python train.py --n_layer=9 --d_model=160 --n_head=2 --n_kv_head=1 --head_dim=64 --d_mlp=640 --vocab_size=32000 --activation="squared_relu" --norm="rmsnorm" --norm_place="pre" --norm_eps=1e-06 --positions="rope" --rope_base=10000.0 --rope_fraction=1.0 --qk_norm=false --attn_scale=0.125 --bias="qkv" --tie_embeddings="early" --parallel_block=false --extras=["some layers without positions", "some layers without attention", "local attention windows", "gated attention", "capped logits"] --init="normal" --init_std_qkv=0.0758 --init_std_o=0.02 --init_std_up=0.0758 --init_std_down=0.00894 --optimizer="muon_variant" --lr=0.0105 --beta1=0.95 --weight_decay=0.037 --lr_head=0.00996 --warmup_steps=200 --schedule="wsd" --decay_fraction=0.599 --decay_shape="pow" --final_lr_fraction=0.05 --batch_tokens=65536 --seq_len=1024 --doc_mask=true --train_tokens=285400000 --steps=4355 --dataset="wikipedia_en"
Each number is 128 + 24 x the weight over its row's rms, rounded and kept within 0 to 255. Layers, rows and columns count from 0. Numbers have three digits each. The size before them is the row's rms in percent of the matrix's.

# q: layer 2 attention query, 128x160, rms 0.114, rows 0-54,64-117, columns 80-159
# k: layer 2 attention key, 64x160, rms 0.107, rows 0-53, columns 80-159
q0 056:157114136125111166211118135129116119132099173127134144120158113152141153108140118075130122148115098168118124163117163135171166141121119130121119089171092147117119120110136130118162120104138159071076115100162151099140149131147122127148137146
q64 160:135123140118127130087100144115112127124153170149126156119149155152125137109157104122162090113147131134131168126102142129132167149146121146146164105141101181133134139136104129164123124109109162094156126108132133139123099147149129149143069162
k0 068:118135135157134136120155161172117140122160076127151093195121132117127166083135111066132103104177149102130135103128126114121096108115102164128172159104151114141142124123116159141120127122090156133117092135124095107113121156113134138120161156
q1 051:132083169091107139182111131116100132138133148160113114146173115166143151086147116113136137117168103124106171143112135105132163136150116161119133080135111149127153122160122096133109152137171166091134098131104104129113138136134110142118138128
q65 124:088134132089118130129125128102098089120117156118170138063151093136106132142123116148123072162150129123106142129140093172113143171123110128115152133162104145126167127145125085132084145091120127079152092130139157179135108118128091117134057109
k1 122:125139147127091105098099132143137163151161153106097101106131130148179133102129156093133088130156111170105126103128152079138152116126121132172137142113096117137168118133141132137117114147073183080127116131134076155131119144171131103148141153
q2 090:154186093156137128053146132127141121107136106104144138133073137059119112144149133148142101153085170126131080128142132158136113110112135114112095174119148115127092115076140145125145138144086075140122168108140155124115129102121115121113114136
q66 173:136127126163149124102143120111151201131110139096163107111080143107122134133107120152136142148087136134116095097177154118154131137130142115143077130130128134121128128137126150108144138155085072157131158114128148122136130079101165112140143132
k2 086:104134168142126129159118101117126119129103143121107138143099087107156157112151155139129117118098085140132128156150134087147153115143150114170157124144099136122112116136133089130124145113121119167074116141123161108119136155115126117142104122
q3 057:167108158124099147222128150128099094119112140148139135177162094155130140097138115089161126120123111152112139152131166130116145167093122140105090094121116143125109115167136102127158137115159177094095106101131131118131121151142119132124114142
q67 093:126128158133126178137132116109124081136112100153148168101106132161129087138109147113184143138122143070154114100110131160121136142116109143098146145124163124135171108126098098122105155130151127113174120127110133164084124121170140135126113073
k3 106:115123101132157155127137138119142142115091147124145195105094163100070097163129153156137140115066162130151096125149119154160119092143139098120136133124141146115114139134120116133116152118135089166113164108174131136116157103103116161141107125
q4 103:143165111150112123101132106124127102091109090129137132153068140067132121124127117137175102115085149125121107135145141141119113126110166115092080138114163105134103091130178137121139137128115103159116137128126127137106137128133120132111094159
q68 126:154126116147096139106125153166147081154129092178143158167124156121147114109125138086143133101132141128157092161103165128146123094126121131099138140092166075127122105075126152142156117150157127167130148167137086109118113150174167157120148118
k4 084:134112128108114141119146168122142131151136104090137099122168098192143126117128089136130129125158145144126124151119124140093088162114141118092123139142129104129149139148146120138142103163159145102158150164094135131159076105105121121082166159
q5 100:090061166145130125201108121143142116125117104162140115169187108157122113116112140117117154124157112133131140128124132104108134167101109112162128102123152135146132149177096089107113131103132172141106132116115098114168126160125174108136139128
q69 143:103089118169153126118160091122106119139123126140141107098117131100134140136150145175126124141156122137130065118168140138143094169102091117152175154130100117155127132132085129097100128134170112170123137144090103116158093141124143122112133106
k5 105:115100110165148141140182127139164111137123142140139173180137142118148134157134106136175149113117144101134129163116134151157151117147149141120136149130124137122126120114158128124137126130158099168083137141162133082100125134101113122131120119
q6 083:156169109129129157120132156121116137130117169115122131090107112144114133129171143119128117144126134163144093121130124148132155119144122180135132149134072139082099156061136156155153092102164106119127144117135172125090122107123105143123122116
q70 120:103152129125102134136156143134095177146119141105117099151109132113118161081124144126126143080145122082116152065092100135144154119174132156150107117106095158112158144118133121114129119134136111114113109101181123100146165155113138144165125132
k6 095:138132110126140166142149158161160112124088134116150183134148100130128102135148121126151149135117149133179073148136146106180170111153117107124109184113124116102137066166142125136160147131149087150131159101129163095103131109111146100124145136
q7 094:165106164112121077147151070113098123133142104124100105132105155109132149103136084135166113085109124118102190120107131106116132108141182156119159092136146100142164097136173154156141122106139163126154080187119119139136123133166104140142115124
q71 138:118135158120093095120109125147102107145135140122119138135174135103117157117143098101115127145135138130082172147131101142103176119116177147107133111147139122153100129147156099132095136101099146104112125108150154172141099091145096149137062129
k7 106:107147114151163138122174116146155130128153149123133168176137174130130120158116102117155111117147188106150132121076117132147147132131143159133151121092114135118149136107097156092147115142193127132112174111158092121089138149083158134145122106
q8 097:099160141156155148180107127122183133111119160145160128129118112143135122103142133122115163144142142166121110113134118135134127110121081123173100142168118150113107138099112107131121094091108119143112164116146175145156153125150112116127111112
q72 093:118122147142151102119145094148126102114148204127106104115151189107151136130130082130167159130106125130157145131131141115101126106138116097163139098151120131195098143103099124127129117192147183161082124114125141130120107125119103171142131154
k8 097:128118120111119115135138131103107153139174071095152094116152114112104136145159138104104103151148183141132107133148082114122125141126145150104139119106127112133134154131105134120082125135129120110143135132106107158173108133093112116129122120
q9 089:109097136166150142172141094132168111129126163131123126094098126129134129105153104150143131097157094085119145114127116135127131068129107115172135109172135124127152122070127168124165102074174150125144109170168143126136140143160086143149140167
q73 109:123142130148133134122185125128126142115101118163145146136133121149106140115142157125171113113141109087131094093074084172141101104132129121120130126140147125119100084120098178116159142111129074112124109187114145115115107129114107170114144107
k9 094:111118127155141160160120131099148079145128129124164113147133147139137107154120129135146153111117135176149132153137126112112125148125145123135158155194157112151126180101175088137126147118144137181132164133153129128097120080146085154149134174
q10 098:120152126137098186121146106142147151077133114121130113137120124203143138093156128147128141153186128119148123105116099134138163118133092123119107124148111146091162141129116133131146127134152144079112139128132131116152117121133107135141131149
q74 110:102157118134136089091154097115076116092140179123177130083139157155124138119172125101119092114122100138123108097120132156138140169124069119132120103161100138093132143127095129123158086147134128090125155139122143128123108128143135131163145126
k10 119:115118144091063137102150131132088149128143108135111082150155081186115175090131113115138130164176122099157144114128145126112141148125105148142140067143150087125150134108112104117131104116114116094136135168103124111187117145157150127132129117
q11 111:122168063151138185085121132148139119108108103114115109147102137123125108134158123114116114144137115074143079136136133155143139091123102123137153116139148099122139189084094174133129118163112086176114148109114129110104113144091179142130172127
q75 123:134111149124124169121183134157132162141128124121074125181105167128143121068103120132061143094111157108127149089147138092133138105130126129134113160117083138128130137102142156111121128130112086129102152105159100116152154140131128124148141142
k11 112:121144141108126118093132166131090126091130049146119105141152113165125138119149135162108145172163097073180155085155133171126089134127113121108133093165193151100144151123135126146147112132143103143124098146113155125142075100137155146124149138
q12 103:129120103157151091147073124104144099120179123171110135154124137114145115122140130100174128093123133120091139126123156089114099123127145114139129173097120146142054137130135123096146128136117118142133138121178160115105128107127128155119124106
q76 093:101127101173111111171095127105094166142117132126139151122153112134109161135149153127143113099099108149161147115104124116184154146098150131163087135088119165149077138180157127097116140070085115121161112154130160088108124125193127164118125129
k12 124:143103140140101134115111142131148115132184134169082112121159146119155138134108106117146130099152143148121140142122099126098098152116139142133134184146151120151093117172139137118105112114108170141145117156143120124157106151152131118061138151
q13 123:138158114146130142103157184131113098120070152125142117095076130098139131177144128144150125133067130136159093152159131167133120126138125081106123186131121115116087119100140128118139135088129105108107139109144141127123130110129112139137120150
q77 088:137136111151138139074103140135143146109126113147115152146084134123128109122147131154102124093126091121122106162107139162161146146093114138107146169172134099128121116114141151130138170105153174117131166110180108093152120135111144151125109142
k13 116:190153125108109124173161138138118077118109120163118097121136143086093125129160097160120111125097128101081137105102120157119127136161103127098088126125155116161121119097147153097136102107137088160132125157141153145115146080172136130139128121
q14 115:114145126140107151093114094136139122128174091102057145146124150108125128098142145119176145103162131102100090069131117130099125090126120182146123116130135129117104168097123169118126104142124101146132141190142145118116103124129094138118093105
q78 097:153113153113105101112165111145133134131134124109119159182140127122145122155119115123158126142155118081125131119068096141107148093136102135122088115117143116158134153066107141110146129114133103119160114148151121118115162163184140177147129108
k14 123:139135121129140163121159162132164110114075148088159140104110090106128115124131131145092168115103134153138086138106120138121106120118131110112099145138094153089106118168175147142138151130099142132109106130151150129084138103096110112135085151
q15 117:111090119091141126111105110147117110118162120154101119157142126163106127121169110131146148116145153097103182145116127098135107154150117117139161109115137125150118176173157146131112113142102128125130120135093121100137118106109172163140192092
q79 107:082133116118147112171138122138102109098117119120147122112122127145120141165127095107109132120099133125078162148136114108104091146132101106097166129157174165146160147143082157111087151148068098151132124108087155150102107102096143153109148122
k15 118:161126135136108103121105117109149159164206162131142117167136146125130130141116093135163120156156127124065144101165133129145148138169169161145093106089063134138142151115138155112137097120159148105123118138142089136155185116148078151148101131
q16 084:130171115170142131156074117149150112098157106120174130136116115154095113129135150097109116120149129128166128100097124130119111108064133089119136099117106199148122121118146123126110098130150164093143120088137174128098119133173099146120116117
q80 091:107117140166112141133146140165096088136102117117197112122111146131103142119102159114152138114105126119120095142140139160116170129104130129127125100124092108090109145113158132070131133166095111168103116136144100123140121127126131124161141073
k16 096:119124111111129145136128132130202168142083163084131119092116116111141146104177147133119147132091117095116129102138105114092097092114123139142096149170098149131155102134134090162162140087098131108141128110122117114146095109130119112106171155
q17 088:140183111100141139138114153142135150071155103134138123075116133166101110119155138108117155107118129140122136086111123151094112112150115134128138101090121129104149162127117122171157124161130101086116102123136128162135143089135119119142125112
q81 087:119160105105119093118156129122122098092104129125135181140133121196113132139099156151124181108133100131085180113135173131111117164125143125116112139135102121094133140110148107193156124156147106122122088127158114147133149130150128128153078118
k17 097:109110150146097117092124127133144146094089143112128119115146138140125206096094110107129128130120151134145120139106130125126154107124118124146166087129099144133085168146091144126110096135153115154103132090157128143140117128103115152128137109
q18 092:150134121088144121141136131144112125159109143105137114104144108092125133087113140128085100157147117112093104125151096151143102130116138128108110127073113106174146115114151129098127108179110167106182125109126131187115142124151107115144075149
q82 100:145137123153130097135090141136133084155129152143151140121103109140128118201134135108141116118111119162123112141161133188080124132128110079122152124145105130125121136157136129107099090151108160114143100129097137141086138131134086092080105131
k18 093:143118143148118172105142122130116117077164142159119140138161153121132146120081104123124132110165159119111115132136088161141138130157127116138138125112100154142100177085159127084098116175166127146110184164138122093107168107095181133105145176
q19 100:102158131120134093097140099161107136081114096114163149131117149131120125090114138112126097164110122121125123134144126150167133118108102056090091169118097138099129107145123112135146107133126157087119143110120102204149170107144096154114096117
q83 100:123108103130094114140144112174153120160121099103138165111134131132128166132073174119074134121133113163079090152148131175160128128114100106095164132119120118125179125130153148132152138139118129117140156158108121174130104156126135110153181126
k19 098:137128121143135152083122156105162123133110121126128118114126105129086082134186172149146110136145074126165125099171115123132143151153130118114168130137173140122146138118126131166151104127136097138130119070157167146148174108124155132126112133
q20 101:094106125052116140146150110138108105133131120161132164112154104146094149121139136148168135145140108128144150149111127113125164148182129183169136086134104125111122134104122096165119114128160106151097130137112087098173128145106146112109123123
q84 104:095118095128148107135090139123108087138122150149178174101142140190129122151103116131108108124103108176154208162126124138115155127144134120126136079112137116079140130134104101165122112123107160086128100114131106155122152132124162156127108121
k20 124:133149119101119137145138147144128147133159114156073145101158115094094123149195113136130131141145122112137112081111145124132148143112116147140167124118147116118138129089076137159087161118131115137125146104125165113107149135161094146121093103
q21 112:148143091091084155164143163111104136133101129129151131142093068183119156139161109156128091138145112102183127155129174118139162133107132083124124136135125124127122105155119122137133135077135102114112148093110124093148116145116121131140117122
q85 090:096121089127129146119098104147130134127118147146148100103096156107142148099157162129117077116128099116142086142156131190130134166156104123110126137089143109137108126149116170128134107123123112147108166140125103112107105113137178121136127147
k21 119:100142115133142124096168162126133134114083165089097140129089093092110154124150136177105136115105137129131088133105141137128088101099118086132135140139111147122085122131154092142139131126118131157157113080132182112139115102098106108078116132
q22 100:111159092110134155111125102138184167172158116099125150109111125157125084103097124114153148079092085105141140074123118173108119092099107152113110138107135142119142109107134099123125133122155125162133123137197154098116115158117117102144144099
q86 105:105109118143159184134109149149134104151090104135139076119102131123131078158105103102136142113133143123131145129115129118130125105083107091152102161159095105104155109110120172156172162101146103159107180104173142134106124154111093101143157118
k22 093:120137133166106106169092113134093125146155111086154110132112192139149171102132177155112102142149109098051126120143083102142148187132143111132095103137127045147137144154108106090124087081128149117154131141117119156177114168133148131108135119
q23 106:142120147158130088116171078156107132099172082120092106156146171122090089137112114122123160106123159092120157107130139110153160112100094136087148154105126143143147117175132145131108139143139156144088124164117088152182125140143113141144103129
q87 100:111118149116085092156107085110143152152155155115116139123150154122148101176122124121146162130136117157153149123115140145129156089151137165166138161135129137122125141146105161125147112170178169139155138142120101166126115127101130148125130112
k23 108:128171161119104098105125105116117159145145091146154123124130162113154138147137122079139088167147163122126135131107105154104123206130121148112117102153148132106151136088135148115125127138132114112096147143142109135121148154131147141135141089
q24 099:098153127147144137154105170143160128128131150110117140124136138145132077140159119130101135109140120168130110142109098137194106116146082102189113165161096120111110147145115133128152144096108108137153138123174125167094155096146112108154116137
q88 091:104125142135120091094079114137093078125097117120141127137066133146134117118122147124158110136158110114115110139142101141142101071098121084107132115119139109103098122101116112084141153127111071132128136098154127121119115117111145163136093123
k24 086:154129145134114141148121106123152154134138138165107128138156081119168113130129167133095153160151089130104138101124131107175117152129157110113083111060151132118183136091116125112134133140165133101141130109087101125143116113144163122113164115
q25 106:115110104141107141126092127135156138123127139123108152151122142140132142077117148077106117105175122122138122143100118119104151130123127155143123085101108141127168146090106132122151122137108154131099165132091138123100126149156166141157130141
q89 103:118142123118126170127145135115150133142137140111083161163156149174135149119159125138123105130181101101116112147091135128110154082146171136136085165101110125137115144134148101128116122132136158125153092119144157129137062148157088152174115119
k25 105:130119134109101082107115112103117101085114077129141077139148136131142147094127110095113095083158150101145142100125140129131097141111109106105125150132158124164156162058151138091132136118106128073106152159113098153145146167138142147130161140
q26 108:078134119111133086127081129127101099098142116093078125105085139106143198118169110092082143123116131130159163116135140083121145072098145147143162118110149132143084142123124139136107121116094162159146108127115159126098119146166183108100118153
q90 092:110144129138118140122183121111173092135136166124097094106128141112118134115129120077083102111125151148118150128121156092141151092100143080109113135108148175134146125145152128181126169119125164156119121110143134150119105156104144130119099179
k26 100:152130145118116106157151154122107137082131124150116107169134151122088139105106142103133136137113128139141166144134107111138123159137125203136132074122086083146112146099129110096114133136084129113144105153106115069118152138175139066125152142
q27 093:113104143113163136159132140110117117136138143125132101126146116111099111138105096132137154160118161134124161139103116113187114149135142134172142118138135139155158115137163160082151156101138130140144131117131119126105127063092178141155178136
q91 105:132138135125134150182095152122116108156158144149095107111114107113127166165102101089168166116146109143127143129086145100124126116121131133121150093121156154091154114146127175175096101122130142126142163156117125158099105143105123147138116162
k27 105:117141124122123092154160145112155141110088138098131147129107104081101095134143161177104139136064104124136126131129134150126122131136172148094123157124132108097096119182182121141166179112140115137128103095129156140133138078103123138132081121
q28 080:103158135147112086165113157132152113108103136132144163096142120128154123159134113135110172100140117159140112114088122167120117110119155088158156077138132159155140139131115133125120118147160152086120161098170146110139159130155115093104116163
q92 106:088153121153133117177135159122152104086067126112131133114131131121089123138125133158122129121127099145157129155142140129074085129129106144103171113128134080136137156135085126158163170146140104133157111146170123117166156136085111106126088108
k28 087:165122130102121099081131144107105177153180146131138090127134143175132094118103127123094095140148138143133130114102136143119131114119152171120117131140127153129116132118139124125137097154117110153118114143093152158126133160140132130121112141
q29 108:151123144083099093107145138123131150108135119163129160138150163111132118157123121131172130102073142087158092130132165123121092117126141116100128143126121112138130114143113155141117138161104141172133121153109158098142128114110110154104159103
q93 101:138123124087113152097131116156113102129153101138115141193145132161166118114108101130162143148088160094103163144151140106106105138112147143096136139128101107129123106091121149134150135098111112127082098106152113111155135133132150161144130114
k29 102:142112110180140135112139102128134107115113147141150126043138173121128116153123103132120113095113099148120124130122125146109142125110141115107121059180134153117142174161089088112116108143146141164117109123108130151112111127105088148140091153
q30 098:116151089123111163112110127154135135102126174132128080104122138101147127089155094107137087101125138088120099106061137095100134089086116114107127124164150165105131129111085142138125101117132131103122155131125117169105123124133150149101106104
q94 100:117123136127107156095154158175140121138159105134111093081134121108123150070143101164144071130163128081137117122151147158145154089145135120130179146137108155121121110102147155139124129126164142093110121117142089160123137126131133128135134172
k30 098:121180126104099138118108084100109158146131144173153118161154102140153139114127125140156136130130149137129144126120098118120131137168120141103154110156089112141099138138098107106107123132094128078144143126189142133131150168139096132125141085
q31 105:122106161151129126120123122147170152142186106152131156126142141146154095102120130120178155173150132112089192103143095160127125137147162137145129093109162172154129153134157122124088132117149107095129129083129084114141103155093133153121105133
q95 099:190155159104100133115124148104135107132119137121111129103136135151134145153149141091146125145121097106118151136100123139180159094185159136128132123120116158118137128124139085120121131138158087091092102119115051111107117141132127169134134130
k31 092:143114162132146107156108155148119111140116097137157168152171107123110106116143128139156118132132110169139099141112117086129096120126055139096134143130138149150083089153144161157141111112129174137170142065135150117116121151126119141123110124
q32 096:113123113113084124146136153140095132134117124098178132102101170156140107116106099131098079165091108119133117148123099160158139133139110127135139181173159080113150103116145128135124137115158122157111141153099122105158120091106136145096109137
q96 102:155107104146114115104157080114161133125120123127122140142110143109104152133104168128116101152129134151123087133163123121141143120141118148115125147159152130092089137138130121121137083091149115158091128110104104126167111155124142157120121124
k32 095:127117127092116125124077146143110136152153132112140069141142124182135116114164120136121122143142105158135121146138154074121152141132145151156132112085108111170131137129123147081119139146103156132147184122140105117168101129135095118097113143
q33 091:149105139146115116155136114080096119109148145151139136133165133151104089125097109140100115140140152148105150087086123136147141164127171120128121157116125158118123127155116113104131106107173146094144080162145123139123144150096126141139117102
q97 099:167162179132159132129150130155146159125168121088120135156126123107099127151121135098087128139087138138153089102101098149123079148158101194115174175135117107124131141148132115142134105146133181111120104150151091109120126153130136123122111145
k33 083:101126132082102131106128137080116148105172119132113162126143116129112117144146108141130127114123119159157078151145122107119153146085150144123191127141163147131088135102128101152122167127112188106127112144133162122173137169147110131116096136
q34 103:135129095142141134090147113106141110084105140097146106104050136087131136127145148148096129177132129101136082147136139142163140120131109132126128145128159129120109096107130135127120113104097082136106136138094135146118143111113144080121144144
q98 113:118117097164098131119130112150153119135096123164162099142063160119116120139082173145143144129124123106089109134140139141150119116100123104133107130109170129134113114136144146099158129106102106126107112128154134091155131123130172149106146128
k34 118:145104150117086137108099100121123138143154147128105097132152093142168161111129135142138118166151089135126141083150105126114113162120152157155160106138085130130155176085110130119099095147099125092141123160106094124161143158133150135125152131
q35 093:126165125171136137102120144126133147122140131079155135096140109117128150093052156148144097106118123153108083120140111121137107113067109103113112151130123156113119122130101129140094170101110104104149143108165171100081115129122098107124132104
q99 118:145147116132165170146141147185160165154126152134149123140119150168102102093113134128138122148144137126111092124078105165123104160097071135145115128094096138135142151119105161123156119187146119143135119123130099129111131105121115157126156108
k35 120:116143149131113096099117131137098120162172092132085150120163114119088129089119104122112070113159107134173125139114130124128148135110141153115144134111149141158159074132125112142099129120142145093129114132125123137143109141151135127143135143
q36 079:152140135167169150133110142114181129139125150123136120130174134116128116171144105105163127161148108141165116166113120082129165148121146097130130130143135109131147142154114102093098145123150134159150104101083120125114115128146169122181158156
q100 100:113126113145146134150143141144159154119116109117123108106126172138142103073168100127103122124125121143168134126144085143122157110079132116115137102117163140131140160114097114099126150107137130131108124111112125176129114107140112178147092160
k36 093:094157134148103149117109088129141123177087170135151099142118079138106080131123147130155122120111140130099113142161149137156159113146109146131107106113119114139150078098151137136149126105126111179138104091115144083163125158102147098134142162
q37 091:155156165121149158115087154110167107116118095120126132116071082097138133153143111155147131159154161090143096153159136143121120107117119104124105149158136091110115120138154157112160125138124102137120126119123094157115093127097141145132110160
q101 097:139150167120146180128109142125140106134111190112097148135105078101154139175124102139137143148116094097161104159135145101160116123157126104176140120136118111154136113113151113159111144160178080156106140188114122145126148091124118115092113108
k37 107:127132117127093076137129089137134158155172098169137100136134142123154114127107133099128134124168124130107101121136117147111128155096112120148086103102114112121124148149123148096125128163096162083148123133122099123134131171141153127132156124
q38 102:151145105121108156162139133091104136138150145146124121147168143125147133099132079110145120173178088107110115128129122107128155118168149119140139060134136124136091133142109174090128069116185165180154133114124165151124138123164110163136145110
q102 100:134132101152126125151127091102079156147113099093091154115090114090170124105123128149169132121131099114099148119143149112140140114123119110130104097106157134150131106142154132110146111117127121152169113145155163102109116145152122135118116126
k38 101:144131131125116168106104112178129141116109148142128082130138151141092159086172134098157156099188146148128133138140163112161136129082145112134175135138131132149109123124125099080145126117112152133113162181102125135145118095119138124147171111
q39 090:120120114111092144108152112127096121152143146109118131133079122145151155109145113162145100127150097117128095144091170134146134165146110086143129138143124136087143127115100119131097147111109165136097115168095132141141112138159171143119142125
q103 087:116157095089160076159143113121076118123134160133165138096144107150100131120146091141139137103117133111124167141095178145147103122102125125132134089124169141138150102160071143174178154119157158083148119096139097139131093099148157141166140120
k39 096:137133142136153148122121150131141150108084161179121135139134159132126121137116066119137153145111078149126096123099134107150136105136106131147164140102132126136125110132153117098123151086149140134104116117146111133118143096116083144152130060
q40 100:170103156174073120121088095109101116104122113145087127139141159123135179090131116100120133099144133100063118127136119120104181118109088139150120122114155110109141114119121139172108130122145155143112154163146114151159118122137167118149169095
q104 093:157111146147140151151093171114143107130116171118098096144098109142146173157117143143100156123118177148141159159111124117116110142130123137176143077120104138108101120164095146124143162127128129111150135098111124133128112126123130118116094138
k40 095:156115066127107163122135151177134113153114149124138159175140136115110070135110122132163127111119130101155147184136117128114123158125117152100158112121121136137131154122152098167119128138091105139176109105125115169111143144077114187099139121
q41 104:096141107172157106101068111165155094108142101099151137128084158118117126101128133129115147087112113121115140124127110150129128137132082121139133110137108131118139095125133141115158084123134127105090133139139099161105170177111091122130099138
q105 104:101140127133107117129106116136130125102148132137122125112147175172140131110140111131166118188128109163137158154103169105124145168108107147116167180148153134113110140161148100159112112108130152137110136122120154117131091108114120135114125119
k41 119:147100129109142131130142167118116146143100122123162153136125085143100129143157146125160165118088128091138139110146151123119122104154159123146111095148138125096118132133142117158168167108119091141149121126158149077120138131117122112117117108
q42 090:101146150159141132150118115127119153102106152137159115090099150092098110149148151129168120122107128117113110094144115156131152144176148162138136123134138113142161130145127099146128095101159137160110183156089125126147160150162160146141151126
q106 091:139138162158131134133073096150123180152077118132136141161124140131161120115139104168165143132132124121114103138117085157119105131127154129120112102109111115132129155125136181123111104156149136146158114171090098119190128119145155178140167148
k42 088:102151145127106111146151116113166092113143125126170134126146079121102078128132135100124136105194119141173122126135140082132123125123121096140179140145125144134128131130103143133121092094094127130125146155135112157109164161123144099087089090
q43 093:135057142158111111123131141132114100156089088108147113142124133120093144121118150150138135150118093107151080135162130170130163161142119116107127161125114126158093138098134146118119103104165150122143087127092115094151146110119115119128176147
q107 098:147126109162109110119136143126133143117109104155127159082080128095124178116150161139152162130129099106132125126134147159126145123147133165107116132109137138133150137107163168149125124123152129151136134118089134121115111158127158170121147129
k43 096:113113136108109117130124128102127158143180155124108084084148139179129180101108153107172110165148140139136100115158149080135144161140115119142125124140163104123121145126135102133114138148144122136122134138110083140145117080168131092133140120
q44 084:153121118167161167150112124144125095103108113101153170076181101112124120156118114132160126140100117173157126189097119139113155140122149131136112121172141120102125136104127156107143112133149151159102163104089162111124122122154132140123140138
q108 106:146133125107126132102130148135142163074081114122127132081126114116136185139134122095107152114139127152168111135177175154155132105125126114101107130121150145109116092121112154155127155151140149122138125083138145076120161137093153130114163139
k44 095:141141139153167124125113119150097135131148119093106151129173117154113126104109157099104108135178156157134103073133126105128129145160124128125162149169144120149135155160121122099117120146107178112130151171123148147123129098157137111152124141
q45 082:152122122125093167101101114117156127126132161161149117122110130085136072130091153112110130126140144139096147127109107102081116107135109156106157105171127135119147162118127152169127134112107166122140151127094108139126099125098128110116138127
q109 098:126121124169153130073129127106128104151151146104133155085095117130158142099168135145111087096139093153114149169136122180079096105140136146145160109177123113128119148150115144131123127144145154120168128122102123106105095112110131127144128146
k45 090:118148141109106149199170151087140141162112142114161079146206129147129108147126138113132129162136139139159101144132102129174137115136156104166107106118090135118144134134163132103134070077147164080116134094116170136123143152161107118160144158
q46 090:153128131135137095116130117136102119121127124138128105114119107121127149148159126128152046141124159118115109129094096073141129113138153142105093134098101103079106110134136148081147124110102180066112126116084130100084141150117167138130116139
q110 099:120133149137118134117113144121139129118131124151082134094129129155118126140102127119154104106109133133148188128135153136103125108140157169139110099110172134129127115140165141130141134146148171117152114116137143176116143134098140157125130159
k46 087:109099119124090140159128154130104113162123130138119172154128099141122136111157107125126148128119177106121115154171101110137104126107112126128149163109097167114111136133102096119148169121104097168085136147120142076114097140128125147165094137
q47 090:131121148157162132134133151115170089119104124111121151134114102159124148144121161125152136139103108127158079130141109173182133110113141090082117171146169113124110141158156153084141100097110152132110118132126098149150134121092128132074168179
q111 106:123126128146167125139100173126166143118136117136115133124112115151098118152127111125137115154124125116138129115102107129124138110104105111129142169123179132125164124164138144103113143144158159140130123114159122149134131114113158166107117154
k47 092:081151149122089094119144090148104151114171106105137087137121159170175116124104116125131141140104123092107127146141122096128118113118160128092147116158178122147137108115102134119100140157127119086110111124070114109126090108130138122150140141
q48 099:140125124189143172109185101119095129142111102122162131133147134092108120085167104130122155145111102178131112141131113124139168112117163131162117108150151118104154106131146089159057147104148067124136121094103135146147135149130122114119119137
q112 102:100087153143122103136162141169099156151107080144157104127139145145104138124168125167163112108124104133130114141120116152119130112154151130127136090126150120083152140127124116107082135087120139168122120125130145154128102122126113121160181198
k48 104:104112143112093142128151114147094163105162167101112098127113116143109151118135147088103133140140159136110115115130149109131097144181106140122105105128104102122111109127063113108121087138134132123139142123124134107119147184124178131110123100
q49 093:161179129121172135130162120155140127123173132130168159115081124117128123110118088118140119105098137134116135130129134143135059105174156117142106101139121119145115113144108161150195150132144080163136123091163155141053148144139115121130128174
q113 097:116171102128116137157128121134153158127176143118144135129086128142111123170147115131114098134084129135142138121162125164179131130141146138122118120136105113087097169140117144162137161144101103165120133142084129170082133110114127142123134153
k49 093:108113136149122097173102164096080129130123118145097128106169104132137115104127153126142123163136119124127141096124140107065152146111121147175151119109150123127145103155110149130145068125144145135173130134119176082137120129131164100112138142
q50 097:114118104137118129179118119127107139138129130149118122131137141103141139149181090125116095105144151155147092152146150097133154172155129161125114124135059105155109189170169092091110097121160170124112170156078127145105120139123172148138129118
q114 089:119132133132132133145125088135136162135161129144115119148103127096142118130128149138150114150147131111163137121139135096178136129140145139116109192100137134112128161114133150085155094143100092118080132148135108095124115135120202120132142100
k50 096:121125177123085107155098169089103126107122130136106104126137126161147151145139081105098137104146119148156106139170183110124157116125089132144118066129115108131116144121154154126106142145092138104171142147139128155176144095083136091130122131
q51 082:110114162135139103113088122148100120104084099144099123116130129078142157157143134159112157133113125103122144136155137133058116157139149156140111109124154166171106122095132158142139157172151107149136158147119114085166105154122162156130128098
q115 109:105185146133136137125148171147164168133081114096110081160115140073131133136117111121071118096105130133157133108159147136120133143111136175110167152088147126158094116124121145168153152172148129161113147123156119112120133120092155137098123124
k51 085:103078143103116093142093079104130167125152144143129130081147140158139117119122120109127129136162110165090173189137121164097130112138138127157103119157147108147134144145133092129120115131128168132138114145079150131134192123199101115162109083
q52 084:124080143204101119141148124118103134121131093153133113126138112157102122133145158103111098117151087114107119140091136130127174134157080091164156121159105127154116155103104146111122085099139120124130108067156134093154112141144118121159145161
q116 106:105122147129125124205152185150159112138089098143133127152161125128096115151113133144078169141177166106152125118100107084119096088152130142149136133132138130134136125127120130105163103085111096141125084132160107128127124122152133097126164127
k52 086:175089100166115104112109137097137143147129117106136158125115132139135106131119107100138147160110120127127118092150144172102153150120126157108090136095124078112136104093136136174051117162124110118080155106102111111151162166109076127143159128
q53 086:131170166122072080131114181141112141125099130131158106112112151110152109148117131145145131175114113168153106140116140146146168101164135077120098114110106118152147140094136158090122143151145115079142126144137105127117104121167133160116147159
q117 092:133153129155080104112109077123153131113152106123175097116143127100120115139110130121116129160118134128073151189122122108109128146136135149121121127150112140129170157119185112170100165150151119103156132133133114116145131153157122150090118129
k53 079:116129116110104093142095160153167169136141113150125162120142135139107143144114110094125111121116130176107129145133100070162156101086117127142088144152135135116157110186113112129121147150130124127134099150160117153158169134084093105144127187
q54 085:123113140152140124135151101102136174117116114106109132097097157142094102132117148112110137146117125114124122093115102122120149160088126089149132129156136121109120146132143145097119111165097155080135130100132175133182104076078118080125130131